Weights of a small transformer language model.
Training: a variant of SOAP for these matrices, 589M tokens, 2245 steps.
Each number is 128 + 32 x the weight over the matrix's rms, rounded and kept within 0 to 255. Layers, rows and columns count from 0. Numbers have three digits each.

# layer 5 MLP up, 3072x384, rms 0.0674, rows 846-1127, columns 48-95
061140142087126092136155132113163123120113120091084151123140176129124193057077149089135160145173077084163073129097180164065098146131062189137068
098137105099095119147111184085111163104089202179151138129186055084111106117061111114153126171110168115145158073104066083102142102129145061110135
132163156135168160132122107117135149121136119150146139153131080119117128128133099071125140111098133149136113125133110078103171133137122137154127
184122113107058144070101152115134138206156188140182161112104169144165056165096087157082133081131087140169121142112186106111095189114086160133078
149135107139139176132153088152147099135156082144127107128085172145094096126150061115107162126166088147111131136130132188147166134117084139133146
100158156105125115190144097178099070144160096170102156115103061137072109123136075157159136084078192093165152127143078113130110109170147131047133
151101157053101126134111105098118090107110162108114090137115150154133135124183047138152133084098122114136191147153122071109147124120131135103110
208123145124170179084138087109100122152123114115156129106165101138185178122101192093058143128137139081059094183093139087167066113155065148186159
098106068101062202141140186068078186023177157191093146127135103143161155166048128129121140132092155106166093132177126123153135125161117102083104
169168176118184116120081131127084097097110140178101118145147140121182095129161073139117103163150138146141137143139110103123098134145152064101098
109158154141182161182087148105153149063151151166116099114120126044159100121104156137114088131126154188068083165134097129082104137173195118166225
171158053201133134102113168127086042108089087118192157123135168095089097178142155142063164178162106156101098117143123131108166009054128181100107
109122177157101114143126114151106131102144138092073127144114164124107120141094135060117139170037132177146108136112125113144092108079159175143099
098171109090134130140108103091107103170192098104130090112102132075116135090122124123105146114140067121100121186088133154139126070103157106129113
141115070112084128176128036105178130145116231141124163032124148133229082153128105088160163077080133082166161122228126073175059143104125134093141
154129096118102108078160134138083148132058184181150100081174154104088140105126119165150136138106061099148098201108128115185033196164146086095098
148152168101159081097108089128122144121126107074127141127123092140108145131171088126121110145134146159133085134096144120129135127123141133212152
094142125104130161156176101123117151113154089170138164065093112084113201104141103132140084119112164137113145129115116087111130191123126120149120
145230158112124116124217121146122108136160142120163142108115088096095140119116102087163155128153105129145165159091141127156107098183141187195112
113115109167124094085120099115109100115117124153058179116124145148144139122140108069107164101153101068149165136084143145124148045172105111122083
138186089110086182081113111101147096090178110165204185165095078147121042170161156130128074097150067132115183100140109201104102155120084108120087
162113142134158088106131156148117133112094137139120144123131117130121141134106056123123143168120128138091192107133158126062094148152109167122116
139088137120099107136088145119092119116136120085135146159194150125152096153125077095162116138163101176106179117105147103158157093147143194162125
132103105100085102073134084091144088089152107087138103120146125122078128130126139161098121133117113160153152144133097101177092124134083162121107
109124116152080129161123126072154142139151118104206131137150104099135103183150140179172100153126111128103149145142124124120101113149118108088174
150138123114149117137163112094102150137143067191210183126108139101076194192079078150182119113100081139150154112164122166105122155102168156072139
109159081137151139139099151201165127121165116138082147131141127142119159161071108122133112136063126181172058100090158209179094185168109061153107
122169092173102137117161164200129099077103125136129096110129124125133101097084160077105176111152093178141104113140140113119159102129118127152092
096075099076115127199114094118148132121092101173112163109118120085133106094159096152055159101077163116105183178164155139103110151041077093064106
133112118125127127147141124158129140132124123102159187124162164136165120113107119137090120124151122147128151087172129148120138132124094180136152
102151173181112088165109133143133109077059155138118140161173167206101078112110090070143103138103139150097123115064125097093103157207075137108142
104124107154149096132147101123145120177097160116169189114099104109116189069114124127116120119141147099157104144094170128195126149115173152101107
136154125139111094124156136130115137147165094132126135088127136121107090149146134121101145086144086177108129156076103113141170171144115099145118
152131161112110088138122130118116156138120159109109099128120110090148110100146110163146091138148172128162058144120144107140166116172131177105099
147137085192134098148124138128147127100108112158109144118075048080117083180115082106110143119145165125102153117146140131109131110123088134178148
059087153152133124108115132100141131198104143189167167144153125051111128109120120119161095149163117093128088156095104191123128099133123139183166
183140135163084077105105101110150116097103081121125089073141169044150139143054096085146110149076149112176134143098137144101084083138102090167123
168114160097118163122093154159092102154129153115146115117140160152149141131161084123145112176135094135077107145162097082130104141133153178101147
149138169115118114127048125116166090169126103170153219122049107135131119086110105058166131105115154113096116171115154154197138113092128121172131
183094131116080107149140180178083074090161090105169094104108114109107088121115117082168138131126117096121149165156086102107133148152057167152137
158172153124160107097148129097101166119138072105067151118107134129094141120108124146107098125120113159157166102138105113126139127137145132139128
138120186143110142106131144128128139075087138147155096130129150137138140107136088103132167131162134146130138146104141120131084142093104107146156
096111125119171113121179098145101131141089137156094161124066101148133136119101132110107167114163101143180080094131167115103129110121114148166115
089164239099111122139094093130132124114159137100131100118076137144165059177158104169188136145130133118167126143153121144089146172140126155068127
137120153178151111127109172143147130134134116129067122127118121117168104125107082125065113117120160127134121185095162096082193114173130117120076
091067234112135162119161129127172139172100111117129138197139105136073093145101125076139192151139120180171091175099057121118044112123132137082188
153095100093141175104162168086138109111132179134141126220115087138124093081208175091102126154116048160133117179118098164042065175140062149125126
118085105162176176144108146129150119115116101154121148109039186174089177107146104086105106185166158169161134189144171134135103122075125136179091
090109149146135039123155077133176090121162055121100119114130142101104144071164117111145142150087127137107066085110202150096084156107114074180116
206114150160131109126130107125103157152108112145126128085127122125112117152154132111170222128104139103143095150142137038121161167101164164124089
155132120140161132106110108070153109133135096157173106149130108105151109132155125104141128153122113094150116153127113129131091158135140125129128
091112054143140114133089208136054063142173124174147118174174199152081180125121099131107091154123099091131081098125153142089108086099170144115167
058159144158111120172123140147165118160121103145187105165102131132131182140123151158114122194151143113118163112168143093070112115148119139069093
096116146173128103053126223094128096163104169120132176131152072108187116081155128124167097140098164126126117123137171063138138131118142168159092
117126126142126189127106082072178064110140079173174176113152130127156163090169126156093057145144147127119164160114111109140097133102112117133157
172117135047121055149098121062119102139168174112147142075096136127103122132067138099173172110100103114125109144119169191134078138124157085163196
079152117140178102112149107117118126162121120178127097148125135131104081125065083119194106176213179102184057139132068162109113160128115128121147
200138108051149141203128154122116169125135130137114089108121096072131125119030111139182110120129136076131120097208109149083062168151141082150157
118065092131175185165124173119131110123120127161113118174216128155153107074090139167115167123146138166076143150108182083079068135099151119111105
140121128090169146154204114130109131130113072135106111138192132127118133131135139118038067177101126163103148153104142188179135154112169129109123
169110105097173158101141104109194149132136191159131145080142187114067110109136128149128134176158091074122110064112091139119126149109099108106184
134141126120100067107182160135177173095102116188120115146148101114110120121157084118116128096130133144138125107114112127210099184144121132139149
096041171100155141121151124180138060115152084095106136160142118172127088119107124079067129139138146099106132129103137113083126126092087112147143
198089168119149082175161103104120152054146076122087136114119164124142130150082139176125113149171095192110104134095132111171132137205160132087152
169115118144090145167119188152172171146131154186118145118145142167118101106100118126101131116134089141153143180120123185121104130139088137130167
090133158137099107112139152102128119105130141101154179105173138136112110134136139145111161170163150106166080091077133171144206110158148114127122
102126123096135123130147072103157102102106088106154140158171134149178138135114131113156115158092046115142165105128146169118098117087062214136126
187082116125198053160113082025139201120127126206102137116099144143110113193143183092066144172116178116185112106072110080135171138106156110117180
161147213160158118147114185124108183159133080124135100100130132125101125091113099124166158174098146064090132128073131123177162118164107173125154
161072158121141153155121151133131124123183131171155162120108157162099132102140121132144079102124160114122132129111159107100141100137123136110161
111114141052129103173094099163077077124159106124103116163150129196099093117169153142134140099144094198133151171171094116148077084145078087084120
167109098153137136058083143096148075080152138148212104089114112125140189117117132119122071152183083135145110108097167108137140096132131195138109
165109114148137057117120123161118168140111163135150119088074189147148137122106127171075163102171151096094079178043112190122129091177182168104141
093148086139105151148122095111144077121136166119105159163121128121131133124176132134142160117131115137115149131101132140108152132108133086164122
106098090181131191085090170149147137135087113094158183055159137137147115176106179085096137081119185142129165161136099135079118064090150096132154
087108117103129089130073149114096170153139145134099185165111137149139097099152120079157154114093123146159157141075157133101113155146131130124156
138179167079088092130056095116091064154086130196133082138118069224162175147111113163157175098145138112118069107122188192124083070135117138126191
147123186067097077146086149119177125173138090108184169140075090177150117209153097181215155136144176132176133158151097164180077092138181148119146
101074128127170120121120075177078117100120105148115068160132124049088152093113136113135101129075075134118129112133170095075018100135122152102112
151156085131101113087192141025145132128167106077145156149114105070068143117078088141135030098138165093136056147126124120107063167122143095109105
134157146089099106125178135118146153066099177091132169203142113091113104139148108137131113022160135102111089119129140139067180103162098106134076
140114130115174152124145106125163144134139088103105139160151099124131136066123116168110120137134141131164147106093166140145159148149154091126160
155129151136085143123125121110087111212073075151156156154169092105109063154123146067116105123129189137166024148203131141155117115140206147115129
155118133112075136060105137192156154113116161151125211114116062191056144142119095097069111130104126084086129141131147110152221092131162163128104
100107136085169130103129145168150120087162121159125164104162107076136124074157167048138150132089085151115160147164092118097138145129102159142092
133152127172112149110114106116166155129094171119128160112117055187094128122127149140167154140101146137100102138116072135144113120126123099127103
122086112160196111147118054101143113141155085095200160113129111141108125155096153143096170106094148120138136110155082122126111133094176105116100
160146108142118095110116163164077100153110151175120189139126095065167091146115120088120113110122097126138091145107131026108133165134154133133109
160157151117124131127095101122138103105123137115144202130084142157155118098114160099121142173102130120135175146170093146090156171132170163131148
105134125074150136121155097122118108155082162111107113124145191153050124172144163170117126167057129112129140110125204135178162100101126145123118
143096152133092136111153111135041153136115136142186121128097167129083153179156124055107129105135171116097079107125185120110147146166150154185115
099137148086045122140138095115138137098117125132156129151147163215122144121161167157078140123161131171159119119127098095132170091095089100122093
117098121099115131115173113145108089105053193149151114130100096118089083139061186101106085129175146091115180148110104144134130169058119117094085
138134161154115116131114156166091141119134157134103162131175115127136146098141107115118123108145120167127127090169110121092163123112112119128155
158092122083150157136187136107186136136084086132149094190097065125127160189101097180078095122081110168151173216134106066122135169182083120129149
173169086129129095150081178090078082116110174139100106102154177136145120195123197090149153092084143064138139153179145097146170151127064071057152
119151139085136121090182165152110127129140125135119138105155118130140101107194117097169141142143109131133095104113136089107122109104075105148111
067114110112125173097174161131149084218098117137156129133171152148124125113110141126213167116092181143083142155098136130109127084107065180152113
081127100144161141157089119118146098133133109074103161130111118141133100088079111063134148194160141134102113154146156129115091127100151128126069
141094134080138152165164144144144144140132119121131160124160155141126102151128123126111140071136133133136144127120180113115111149094158160115140
170115151114121106124097162108112144095202156082188115174111123147117049119136144117145136120079095172098186119129109111138085118139157111130137
110162100126122082073130094137086145090083168105107134138132080109085138101148150127098115090076083124131111129128134121159144141158142133150116
144122137107184108084165122150079112136089075110121104133090070165156120150121157147136097138131136171102107130087128097074112108154117142163160
112127149142099136106086123154117108104101126197078142155111166181156107082174123104115134088113126168076135118179127153171109133069127165126053
102124148134086154094124154101197167129153122082186135127091094098146097095120100091107151198196125128185151128149142174133083103143147151140142
127085133158038118125146099149142122159140068142181157143174198108158094143154124108117105148105176074084123128174206124137109071128188155086099
142076117156137138124155121078139098123121115107141113087174101181148104153161127126106133123104137111170133110134134128129112117146135095112135
111115113157175102167116076163155181133118149075149121063050124115126149119070137212112196141182160118121133200102090124105127149158148094112189
152119104183123101125169133165139106097125176150167115155183171094144166080134146206127127113185156128110083119125154132144144161173123080106165
143141080110111069114149095132124100147145110131135118135099129108168133102166107143140122147098209112112149124159171183106162107165124141179078
112128174154180125151170155091152118126104095121096179119165124156130103104155105120131134098162113174124097131154105142130086155142107138095131
069113117127163160127163187125070085121141118135129108121118139176169085133106131125176142062123114125143103161123077121077113108149122080112134
125156103151097131126154137149051080088180098182144147137072141178150096165101119160114226080123155118204142104112092198054068191168120172195114
125042118103146124120147183067128087135128098131148120143089112124087131080160160097137089106164101132162102174134128138140158141120136110104031
161101085129179120182157108101081173140117182138171105113130071188108081101159148135098151084157175052123207147170062118131108151107125144176121
180169167140158164075147119128110131191138077120132088165119125196104173169133144130130126142169074154091130078106164126107176126076088188176111
117145106090145161103109184141116142118126102206152152117133075127107095140158082136127146126147106119127101092094194164109122146140128146123134
167127098108151108134142119122146070135192158135090085078175154135167145158126099163165092132125054127151058010151096170104168108149141087133144
174104103109142131142109066117099113129084153151110131239157133134154082121135121136101155161092134115152190141067163145100121121128134102113136
158142120139117098103131185082108127109198108074091115162132096099101165125080124135124160150136197150127122158103158126081087117130117097119095
101206096135193142125149098106111107120114158183098162132131137121147130133122143175139107124092165156112068124150103174119163124133154140152104
178090125127153158163101079128120121139111111099120112141144142109082077149125081047173111173179111116141171145105188124134142123131102143069116
101123086132147123131138182082114162115130140134165140131132113127126081181126129127121132127131169139125139170141144113138162161097096135144100
143131102166122150138122118133152153083122104129100123107100126126139112143139135131131145090176136127115131121084089089137121078125122148077141
147109119139113158036096146157095110122187165065106089111085115113060177092078127170115080090125103237113179158159064129063118096141105169146122
114188102118066119147114171076123153126155130107133134139136134121136120164155086098158117148158072157132123081130110165119097109113117115152104
112130074124144154132168104071154160153121124124197088159173160087171179098057085136187146141141144129178068150096155143130156117119149178134110
149124111190136153173018118099122129153135106076090194126199128128123185206124074060148115115189130099101093136119201163196117116127115058162075
190143125101147117084139087138169104112140078075104112142139073182086171133216109135121121129098215156097158175097132141220172161131193146078145
139150141163147137145113087126158118134099081144167174205183075165129148166106103134176122144225125128126141166145060126099096132105093126108148
102091109083105109155103129085070126110166096163137127144164090140191114096099128114120137140226131115210094159160123120099127141113109202133110
140127189140099105128160140180132107123137131125107100136130144087125177105114122117150130165150157156131172158086125128034083171138185136046084
132128053104120174118105116158062099134123187132118167124181141057058174088082100059108182073144108126083169105097120145124089114116078094103158
106145110207061109149127160117083102172115124082129139049122112132138126126158143061167128159141105143090108099103121125115094159101176173100123
111140194148182164071101075174143170131078118088151125143112110196100133118101136095124206168156104091142055153114077178120108127159166130129081
139163165093104108138084187131121128125092129127131169093104136085120137126091120086110118143123132100114094113120142146105148127112144142116136
174068142157099153109104133148048143105163102068130146110126116010107163122152149126134121139146175099107069158168098123124153102027170188179095
095169102085151158139089108136124090063195109144179151116164161061171125189141122189131132096175102157124063131186099155182182168105196129160136
141065079118138176139110133144136182195102086134132103156131188161132133159125083167038156074116213173130135136140095122104085134162100092118161
126142141101123144128138092101123135069134132111135100150177070193151097095153144115117134127127155159085111143122068118087055127125163184109163
115094144148098168107121199160165119159148095119125095073171098147164131148119154151080150171158122116116114106159131119154135177167144122107081
122120150107142164112155117139136138117105141176144102154124124051105112129119130143061142113200071135155138095125115097164152161156125178153107
104153143192109112102127134130127146115160136132148113135124191113164158134119128176124113166127127127155124170085085116098119152156109132109161
091104082137118163113091130157168095142132153094119134116098083148155171194071148093142111175143069178113141085109129144070160163114157092059086
121114092157141108160087159127115120148128171096168062075054222166154178141121127200115108073195075109167169141135103132147067161148115093140122
097171042134108123120130189116086146072096184157079110072112079099183117167135164122181132138106087106153100094105107058109139102124134155143172
117148126143129139196104160139160103142035133101157197063122147193179146159146103109058184133140134097126108088121139134120110092138147124162075
140156149116165108143174159106075119129087182101150119166152150133110173104181108128185141145118087108158180142140127107108144164147103114133138
117165120104128101111135130167150115133143134134131118110146131105202155161119146191142101152056121087111057141152154092116117172111136172152136
131131108100166133138194144142101073143137107149177155161125099123178141103080081150152121136129146141094142162151108132173133120107137161148129
044201166155151101196174112130132135095115077115078046139074145126137100157073166135105133086169156151153213098159150171138116162111078117178100
172151099117106084119131122064142088167140126130143094103128123114123131105141095173108079130176165086133133093111161172133138100098098056134115
101111079151055095176144144133120107140177148124121134130087162128109142111075097158177154200117114078165083106155151073162109159150138152092158
195101160125188136136175085086123113126185191169130131182097129105116129127154110091192070084096121124145093092123172159153155184165102161111118
103117097190118148130149161163143043166149168107191129144120177110122132145149074144173090159154160176116112129121118097081118149093105126093137
111086152116103147148169035135124118146076121140105114114222169124110102164130169153146100144184136154096096122116128082127153127081147136170081
093115168142145146143142122084160146131165107129193155114104165147173124071163123123132156041163143147172110119060099172108119170110141117157111
188095155077101112124112100080188091163131114165137176165162106116111126173164109155093061110167128125126127078177104107130105168099134164152150
117221168135122132153158109095130161186105133073123081089128136171124171107095144159182119150176137144020115137095127055143113104160102124146078
106142137115128108153144103161127139152134145136079216100112136092120067131106096062131164134102198135066181148123104142100112132147122132177060
109164095132098184182117125074125106171143112133098124101168138140149175094127209100106165100142103126141161166107165187144121139137110124108149
176129092130153169135148117120097140101137073136089155073130114131148095146121099111098164185109105159069112141149126119078132091130144158104143
172129141124107134152101159120165117127116109131157122146141126134191140180100076115112155136071150108075118163123180110095107131216083076112145
056150110143062088163138140166131217177115149139117077146149086054136135191177118108151116173114147089155188094070157110140162166142141107067193
210153063104139091122116130117150143171130155085120129123154136124147067130134052102100121072129104090126119148080111122055196104146137110091097
205123145138140188116030195130106149096158199165086108108152101177067149068106085108055112148095127109076151171133196070138140082174158106097059
115131107131177096211156161102159105185101116167143151047165191123106146057105069107109118150118148064108099148131075099169119113095141094091147
121143165158190073167171209180140108146155146140150116166102135122159135137131127168103128162172130212115186168109111139123091116128134131126139
107155074120091208106141071165131148137151189109141111155112078118141136118160115110026151160122117147167170128127071120131105105108079099104115
111188148131105154113131044111140082098192141137142126110116088151124087142132146158128148149177125159190135146087055151139159121147116093117097
147088125128231155174074156149146153112130110112196096124170128138107133179131163163128129131082060134102123141109163088128127103195166077091133
123108037121154084101165135113171162108131121156171133156095091140118118114110075129191092118122171091160065136121136124128103116109141139168116
164119110113142101082086131110061143113081133151124184151131114138112096105110149152098139115086105134117134112173098122098136143150166128162122
183121157093123105176148086132098157135081088144119105101151097143156149178153154098120086132123177090144111118131130127124134068139136160114123
104068076073129139162134171101098124033124170119123146121112112099119189137092142112084162069123086142136119168137090183102089151175100143158141
148180111080125088081160144156118108119156140121156089135057127176147159108071122167091139119217121103137171170114190168177097121140144107132141
175095144132161143108145114176096126114103079151161139156117127119186103151117109146115140136077142165131148148216147148190114175128168103073147
184173181115172069135151105082103114132129066086125148157131116097125119116113076087147115130098150086183148133132075177157122093131146111206202
178168072136123092088151144079168191133194090154137070084111091151144161125158104109138095122096149102141127116093146083090130150176151158105147
199091157107106048148203140156109099145135111157150134148136077138079121194144133066115110109166068107158191216088171146148117188166054168167182
143118155161140135084107106119120138132151106113137154122126151114127124147122126126140079144142128197127100141157111135096167137112130108137131
124120084070098142179171139150136174172089158122106124131133079170149089090056167133088111069163076135114121219107105122140100180137186144119091
183140157178201083154138122203137106102117104113115161116168075215153154112128123127204115082067156086129087152135076159191067114173097161108122
141162132155138117099115169107166055137122202101084103084145103142064122126113081093157133121093110146170176090118106084072104168126152181113171
127156134171112101062125102142166130120056128157163169133207142093106102096079069160136128189086123056157145123162155107157124151182208147156125
151093166185108189180168156103149141164126069131154144128153154105141065088087119061115202144140119112116099155173110087152134152129093128114111
162124121084092106056102125140108125112092126116050156176129108142124164107156115154169131092101129164149062102078100051143158190088255150090158
102154127083158062132084051094134105131059170092060101148169136139166191157129120162144140140124116109168154099199118137156137153129126166154105
151173148135130112171125121176107086075088155123063127116101128132121120154084128161109199080158120098083096149140106159102149127152098145112114
120139161171142129118093102155115127127088078161167084117100157139130142132162157131165133145187110136100158165147118119063107117116139143150142
140161116196156132122150127161137120101091206106138137098162110133106087096138154141103151122159044105165105152125139133136149105069142113163103
122147091123122134135068180089121081098073128113112156120148046087116147129088075147094184101151170146141135136129107110167089134128079097171144
148113135157119144127151099103151154156157096110158087180118149111146150100141116124133140125162126145097100065100146107112155183143139108114135
111098093136125187142135117113135133120110130164174084138089133150096141122154127143179113103130107076140161095118128155074130122126153160123081
106153061102101134101073081073053119125071110181148066100111164129048113125154110172145170113180205152149088124191135147123164112116123114184118
124104106200121168135157114147171122086163095139142168088154166089140129155135144109094136119137111124145098131137155134155088111137108131128098
130132193100156222162101185091165091050094164151147089157197092115068117057059158141108131154096084178135138166128096138078119150171186207160089
182169084087108182155195112082154043138093179122114091103120124077112126144124067133142143094083132098136095132202170103098155205169153188159123
104168140105112143149062107119084173101128145129127177120151148102149182091131085126124120161126121148093132144120155104127144135107137119132105
070105173120151112125144121163093153117121148136114159140134103138067152131105121104157238124148112142120121160110110091097129117095117109133092
139160203091064152130113145075154080106171105128110107090117146149150078056126090114050053091084147172131132125137142092107109121138146126145118
119167161112160142119119122146152094137171153159103099119115135107131095139135126144118134145139154160128127126083133068121099133111129144099198
181184063123144115090130182147095166114191048098102136129140103127096102134092154102150079120164136107137071127107114169119126137178122100169136
143140161144072113094143125190155098171145111123170181164181159119164135134143101108169141115127041057133037178134144105134138197156188113148095
124099119129203151111102096166196124122134081113121174098089104122147136155168163164147131111185144136144157099111182153138065117145142124141155
145124127096100191102159166126077150107102109130109139135140142133131159102088142116110098146146074172144115182136091126148137167045165151173134
118155123147125068137148110169087108122114081158078089094123136099147147118087149117162164171092073156134147083172132117111154132173084096145168
109204092176118131114170111107107064149154131127097103151154125108108105132150127155123140091184168141164159086141118149128080084138130092146127
125134117130141160133151107129116167147132111120125126127116129113068154057140102105101143129095075012092139146147144093132098119112138160123143
177089141096192138152150146170078190110169114090135112152160138161139054117105190139082131144134078113170080098168152174139153146125080161082178
125142164102150077106108115122061095070169133179110126141052197148131152115123148080087141145080090152097150105158114125163127118104099150173109
073060074112166124103158125140163105121079159213180238083119137091171129108190168201096157092162081182105096123107079137205177105137145146086171
128127149144110129134143158105104129115146124139122118124155123128071082146134150172119081131144145145163150169114106126095143115099099128146114
135152132137115099142114115115107128163165135153184115086101190111132056145114198127085164139112140110123074097125165113129102087074107151139063
101115162124150140137145179138151114136100166125112119161126124138155102168096122161113145143157083146109102098162143154127122129089086152173187
178162129135129096131115103130147108107116146172085209106081101124077130102142098106127144107194120091174182103057105135135159084078107116097134
114133068118140218103044140034086156111163109122117151168180160037097073133138178098150076163132063171143101159090100170136148151096127108178045
070173125135172089097108142114128157176127090154121078125152145098080138176176126136112165145122144129114159163149164100158137110163111111095081
089132122112175105158172117116078152131155170125138157125141128136068130145161105115158180068173108106127126131205161133138137109140089161134093
132076097036159143157083172104123100108179159048036093168078135156194159106079115144144139151145080124064191084187109150134153167134065183083107
169177138124137115116117145135117113113143125153079113123126084106081152108162063093145161091146134152113128170076185066123137172113131178165107
220094145135131110147226119095073103126124069108087086104126157085140171064054134151097133153138166103154110142147190169147166129137124148122092
155150121158162175127151125139224106113142129140132155107137130142120095116105084095094101129063136160107125104116116150119126111128136160123134
139159129127110156106119135096102077157161129159120091118147090113136183139175097143151170182177106119115111178117114123150159121106125085077140
102113090161137125115146089105113149116144053163122102131114118084146050106087102089095109151138107169122104141114161119117162141163162160116124
146137154107109099082190102201023101133154119148123185130174124189131160099120121129094141128186163040080131200115106065117141105123134152140102
090154110149089132124150080114116111159153157109152128125159104126067108185141063126131099138125136087135079128095133206072120115171130124108145
105101091092163132111164140116103167073148106133209147140140137102109100081110145114128109166186154123082130149105129147152149145164107198128092
107124155123126120084120137122125160125183090114101124143154138130145120119069165119073073141176055143170135097132140135162092109135143162121142
164128150150143165110127173167117110143169179154136148075133082132082114122176101137137164125039101112115114156096113118145108063105150079140104
157099108138159116131128068080120138128088169068111096089079095151122070126118192141150166161091173143091117156132088134089129160223094128157121
141162121114101120146140148123175082110099130190134112155143095096126177086147119177136097150140145131158100117186122082126109133127187114119082
089171128129125106113142075092138157102110115125139129127146088110170151133106090107173181102169155130162135124088104160084110114142149164139179
103116139182088121182112113174102095144115122078178139078164164172101120135157118135083199163108125164151150066067061081121171054095032115143057
181107134129122115062135144070137125126136138134116147091116121111107074048144076063163140136091111162128194093139155145110125109110166133111101
137144049210101157155155152119107121118137142138128096175087118131143157124103153127077123122128148091136147080183103112151148087097106129123148
168146122208169117109133108107116090131109099134142122113157180172147182116144124121146121116163170159141145128104071119132074133159060193184155
108121154148077131098155154146150130116134091126127112171097153082137140117137150161052158158153137045123100142139103152075129160137083114098157
142091094148121108122125134106063086159115093156122191173092103167105120136151081135113225026065217135122114141075109108057152192180122210150196
114101087121082152096129145125161159086171117177103172098083085102102074176188143146089105032167126174108156144197050145080121179155127107169128
102080127126148064115121151067144143142132122123147107112142148104154139143096128170183135146113082110142132132218115089156143158144126087108112
125179122178146101153173167125139147143206144107100144101118129140152111137110091130102150135140121089164108119154103148062151130115146118129186
136102111178115138136164145139126137153124141137143129139163162090092132085198169145143121129109151130123146151142143140121117108115092136184115
141129065122140170120182078127133083143136129159133136157134109119114132057197156150110100063112163102120114156124112144137124098132164123207160
143119094163120104125093110189064095144125157135163143107145195134151069178099053058128100111068080154171167120104137102156112128162117162153145
095139118132119104118127128137144208093162133124115138134155132122186119121108096139072109146114137131117141131179143171109102087092167153136140
125127135110118123125111138117159138147142152147142116165167189146135067115175147181176164129130113141141094168125079175109197102190141161116166
137109134136091128190196195106168159192098103122100119201119168100087144087181177112169144153150126102146098165051125095091118097140093105156122
080110196160058111142126112136170134118125206118105114048161111157252110137130118113097196166093139148105123068059193118130116172150162141107118
164102138140147137131146105107111108134165098163137117139180167153159147146126111107165120196102129146101117097159163202159140131123142188092116
163147100151115119113095082155153190112131123085102090134112144128160104111130104140173157151135110099088149115166132099105087152150099140135130
148140098175103077156120128105119084144101116134138145071158142137102126165118109099050172138114097164105129095138163120119110119117137139125110
101128099103126112073098140104132098107114160175158118161180104134135160156149127174130146143127125086113117141096151058128125094098137087134072
117157131133126117074114129147128116135159103111113138191178146114172113173061103164098148096098115133173107156165160176100150021138128077123093
065183136142080160132168152184094093144109057118133167115046083116132204158086158100094156123117165205137122181102154135054155139150137150177085
173111135155084151133175166091147116077140124080108119153132203140149070099149092086163124156079133126149162121093116134165107113158141120085154
159122087183104168109109120114077163122136105080126130154146138114135134109111177118135075178129132052101135099128118152131079139122147171119132
125113095144076150095158100034111230212111139088175147167064089161085171145117101176097153152111101154101103103071147141086121185161134140142102
160135132107141161130142136095144080139141115133131115126097122153148141114130135119100103167125127161091152137143153160127143129149093122185079
139154109141095106102126080119126124192112064142131079181077134129125142135115155139155159098138132130113164196151133140128093124111137141113169
114123144097147125126120106103061148152107150119149119090179153080114154104155147063156156131088091088128110193105121077110097151087107171117141
170079079083142168050129091078103150087088167174123145180150094176159087147139149091133113125150160168113174180176159126072113143156145132155125
103158112127142152210088125153086083076107093170161143104107163096138165104104152171150127159133084115047166073130169082078120147120104099160139
199117115153111124096112091140047109086078166072135096175169146091192113108115145115105133151121126117175111170156191115185128175127130180189143
112114128095129111135088146125200169132153129124194162071165154090103163123077102116099143102110158111124095179117145184124131143114140144117131
144109184170187114098102103131093102132103126162140153069193143110033088173222171105084105128093042099153135098112122162101172160171116121196052
115070173113109140140132141084121134081122085134151151133122127135165129157129110111133142140167143150148120142142143136119159097119124141093109
079132122172123201123158133130136145182114124121094102150124133142148088143140119126143142130144177082097060141112091142128123141143138154085148
139130152149138143152158155144105102120100119126073142156143068142117135095122130164135084132144119123124150087079111171097139148135084147167087
146125134089090072101116171145078080107095148116174118093113109147128139131179067144148128117130157117136123144108117074132150132175117103116081
109131095113139133134095183132113111090190172095175057140198111182117126113119114123113234096106137101184116148191137089132099141158093144139153
126190169136130086187174119168112129110140155101139136119144087088190141068107121126135166140113116165110188150088123108092150114116108107149128
218136120111136123093168106085098043124101181083212109104112127155124147090166146106140126106132183147112137196168109172143083128089081138102093
150124154093149086091141158059142162140099097161145113109119161155040142142048123147128095128121117158137149119141124157114113170104099187128138
137166113100130088110129134098109147131096137119136142137156131114138096128133119159124155127131126107101084125146129118082125120106120136115140
117125132152119153158125146108129121164157142161143101085193107094125149115115066146115105137122115113110121143133138168105121096156123169107113
130108158093154129113094086221103143159141120097123101131109139139158086127103083142163127146155118149071080130076094100093177154170097136128101
134171133096083122157100140152096124138183139137136126125120137155130107130150133141119108124103122140100108139149149104143129119146149107130107
132115140126127081130143153122093108117097101099147140110092074087176137133103159115116186146126140101134087146153160142133136092143165176134119
130152157133079147156103155159137077168113144086191138113115103131118096164123122129159198207111172130084089102155084164087121111197109101091121
088239101153137121124146166090126200053139107175209070180139113113082137166083115100147130123142118097168115087179120158171131047141161115202175
098186083139108123136181111053084204093100111113135124134097140137111142118155130153101094106137116089112087117096097083094111089122129172159071